From a checkpoint of a small transformer trained on Wikipedia: RMSNorm before each block.
Each number is 128 + 24 x the weight over its row's rms, rounded and kept within 0 to 255. Layers, rows and columns count from 0. Numbers have three digits each. The size before them is the row's rms in percent of the matrix's.

# layer 10 attention query, 96x96, rms 0.133, rows 0-95, columns 32-63
081:142118145126156136125139097141140108114104145132164107153139127129134093155142107222105113110132
093:109125075145154143108131141159116135111137132131167139109132108104117157124123142085131146149137
086:133150102143121137137155133119094162139176103111112131106105181100093168101113158078129184140095
088:161112097078089153161122112114127095147129126103104136114144112126095147118173129132118155157106
089:136121096125107104130173132124148157137119128176110122142105193104120123090116133100111166125119
073:117136153135139146094102132087117093105081148151121138119133153165141127095151148158134127091119
095:134105135152118122111115130125095131147147132113098123151176093166209152129126128139121104130119
094:130106103152142143162139135132094158145142141124121109163134131093110155149138086100074113150139
087:141100132091093152115096168171147097131144127108106130099122092143093140139110156115156089180119
110:122153140143086128159104104108119153124104108138127094119142140153140106115135140143118128110108
105:140096121132097146145126140134127104109123143121095136105145094131150112171140166169144099118092
086:087180137160110173099145132136111140119126147134152117150154137120112132135168115125109172114123
117:153158135114145135092170106111163128124153139124121132117128184122119132122115056124098150151146
101:148063098119158123115105123089129090139124127104159153147072114089144169136129111132122117143171
104:177150129110160131113173123148167122120132131159116116131152145113150112131110112147113134109146
097:173079117111142103116123128101147087094152122118137118150124139097158139152141105145086123144160
112:206130109129141130117153124127117066144128131145120102097128114111130119105107117139119144134167
110:136122097131131103108124111106086105151156108107115124164112143094108156117166155124129081151126
114:081089126114095144146122131115134120132154113083127122105127155096157146134117136101146149144093
103:112130152126110134130096140141147163115090112113136152124142111199162110140110154132099142146162
101:069108137166103125120083109117112118100123078143149123169157140143159149121133134095143142133131
102:131069082178132120125150105091133160117120087098135151150134149126144149148120140131126133127122
113:129160162129096123110107121109196099118137105148154151131139162138156091138120115127110105120115
082:126158133167119111098089105126138120163117122199110145127130141136118110145148150123174095140141
107:124143174139106135098133132138141105125111131156140125123140101139120094111179106087137146133113
099:106113119087111143132125115107108124117111139113120133117095135134133192123115125111154099117083
102:098117128150154130167142129132115095158168149130094130124115086102099112137153137158124129156129
120:111117153109083158162102120137130138140134127110129124137072116164103131147119130111114116103128
111:066131174117074141147108153152116129116124131170162146128120108152151136129125125110132136105090
098:137099103144112128141117116151151134082096127157119178085134146098131080142083137133150148116145
108:107117107109133094128174134132128168114106097083138114144126162077147152112142099108135125158136
115:120158100130128126155132096149118145163119132132139122134121118140130145133155137151146114175119
082:138125163078122063112152146143146124129107159129126138152130139140100171133082138137082125153115
080:126100141156159127120095124154119114129175120124175110149095140094106130150146085128107121129135
098:120149150143104136129121130091170179131146132107130132135146156153050156082105116141142122139121
078:123138138130142121142073127143122117158079124119088121129150098117049134094129130134145130195127
080:110099145158124070146124138131114132183127143142103100138175089092097157144122140109162101138130
088:113139150144148141124095142146153138083158078132124112140116118110126159083158098158105104119115
092:115131078162160161122117092084149125119132112140118153144136129107140160127099120142091141144139
091:149085118100087128165154133128163098103164159142131093121123141131174087140141148075111141097133
098:139111099155152125113103127114161144167150108128116089127075135118092134114155159174085112158118
093:127150105090132154097125097129105150117130134131096153133137186149163139122121108067094154115164
102:139133112120126125151120117112128127139153133135116156124157103105111129124153137165093109126141
097:107133119120117116111173117144097126118132135171126158121155108128177140151106095082142133065148
092:121117134171114132098101112143117125114109117118162114121119098115116098095127133091110106130123
097:112111158117133171101145130140136142114118108114131086116073118084131105108118132163080134159162
104:101140120167130131115080096123109153119114123139160108113108135137118130105115119121140139136092
107:134123109136122166111108154141156135121164079099133089139114123076111153089169132116085132139154
090:116094108140167152143093145144120131109105141115130089114121114151126107084112139131111116128122
105:132102124094155115112137130105150123145119125128135163143142130105138158117146131139147128150154
107:120101121088140128091142149095149106122145136079148146125149179084122114115142096109109143137191
097:118133137165086101176146129153106142108115083126148147132092130061127103170178155090137126121124
113:181126084132122115121103118102139136152082115161169127157106137161169141137125146132083099145159
106:110155142163057099140167142128141131115156141098157128139123121133167156153133135114150118136112
128:190115118140178129118122162093156112134124121171154135116122152121149099132109147090113152126130
105:185138096114141089091138132146127110171115109186114107131103115175093158146109133155130124146141
107:147139126145148134159065115113097139158083132148087093135123106176138122121085117138097127139069
100:102139133167123064142143143135107139139115134130108138129122100136117153156153117166112115111090
095:102094167090126162132154121119122127133128136118092142131159105127135097132152126118088141118125
101:110130166139103135182098111118108183098102115106111129133129128101184092126150118126077140130078
118:146113088081170154146087128123135178138112105138134133142129142145166121112153133104087115112175
108:133116169109094148146133131120160110096124109091123140106090148148113114128121129179117117167173
093:097113159147152145150103116169126116110094168132136106141122151123146133142133153149171118108097
107:073143116116114131110171135124163181127134132142109133146143127117166104185140106124155110132137
078:157154133133137108077137177140090104147135120120098139127131084105140147094121137151120165079134
078:145101088107121157086087112156165160157096139147156130124130088106149138102122129121131090109108
073:128085148184175120148110132122102103149178145136106115120132091099139136107138124133089127131157
092:136141105083118115150158101085132148101109144115128140123129153117097130144124143151163150151133
091:117094119153150127065140161137102085112160135133159130142090099076121129127118163108126163138117
097:124098078171139104086105136124113131079101153133124134132145138129119137121154135106086154154134
087:093083130182149117170120077127132113147121089170133115148129145139149143123178104108082135069123
090:111125155142150140119109154181095167124177123116137126150077085173116143135175105105122121106128
100:129123098108152113154113116146159150137117111134089136147144154111105161092126120139091107176154
095:129133149139140147142104123153141139123139124167151104148145124161100138100149144125157098069121
111:113125125115156107146113113121152178129137096150169139126111123115153148075128112131115108086153
115:129066142109128152105135146146130108160160132142145148136113101115123178128169113123154115143130
094:155122125134128110111149135141106115093141149113104147104137162104122122135070180107116163191160
107:115125100120138134141129082136139145123167126137133138113152142103155132110148121106106118139154
096:115174119130130102119129108115139124105135147109074141081139193130139085114079159082117181156127
103:097111102106116129144144091134126126139143139134142154104168142087164135146125125095083110144149
103:118126120132153151137112056134158109129167101145128150087159151131145137115103114097135148115146
109:078125118093149131129137117160145160164151132145165110141129119137191128079215106135113111123123
104:087119149100154134118146109099137138142152154095130117118123171104135117078138089119123147116135
098:154110112119081154117123116139146137110144096161176158140114116105113117157122140086164085146090
090:159106091181129092145156137119121158179139117107136131181135119113104119105147136105123114133140
108:141128126125143118123181162139073121100104111114085159146122094121122163136170104106104133120138
107:134135127138076131110149133109181126098132115170147192133154164130126121117102116075137125167132
115:131098136141094095172123124140119122171093130120134115153100118138074148147130138136091117164140
099:128094126135126098170126108128150117184107120171144148130153107161102142106171153107106125150100
105:123103106118112144137137130149119080154145143062109099147103117105114165176134137119121117154112
101:121152185137145140123126126074138113131127126112118094130136135121150099126173105133124151101126
098:150107166089151154104121117123141042161182103134123152108137126122137103101123137112141107095124
110:179120121137116161100101165154116149139102141158128131151101099121156108134116167112151111129092
118:134150143106150124153156110130129144109109097157116097107150115124154079145123132128113118086118
113:101155118145130140117158134139111209105142112133097157136135168104123127098149121108153135158128
090:123109150131126134115161128128120120163111144147124140136135157130097173124137104116179152156136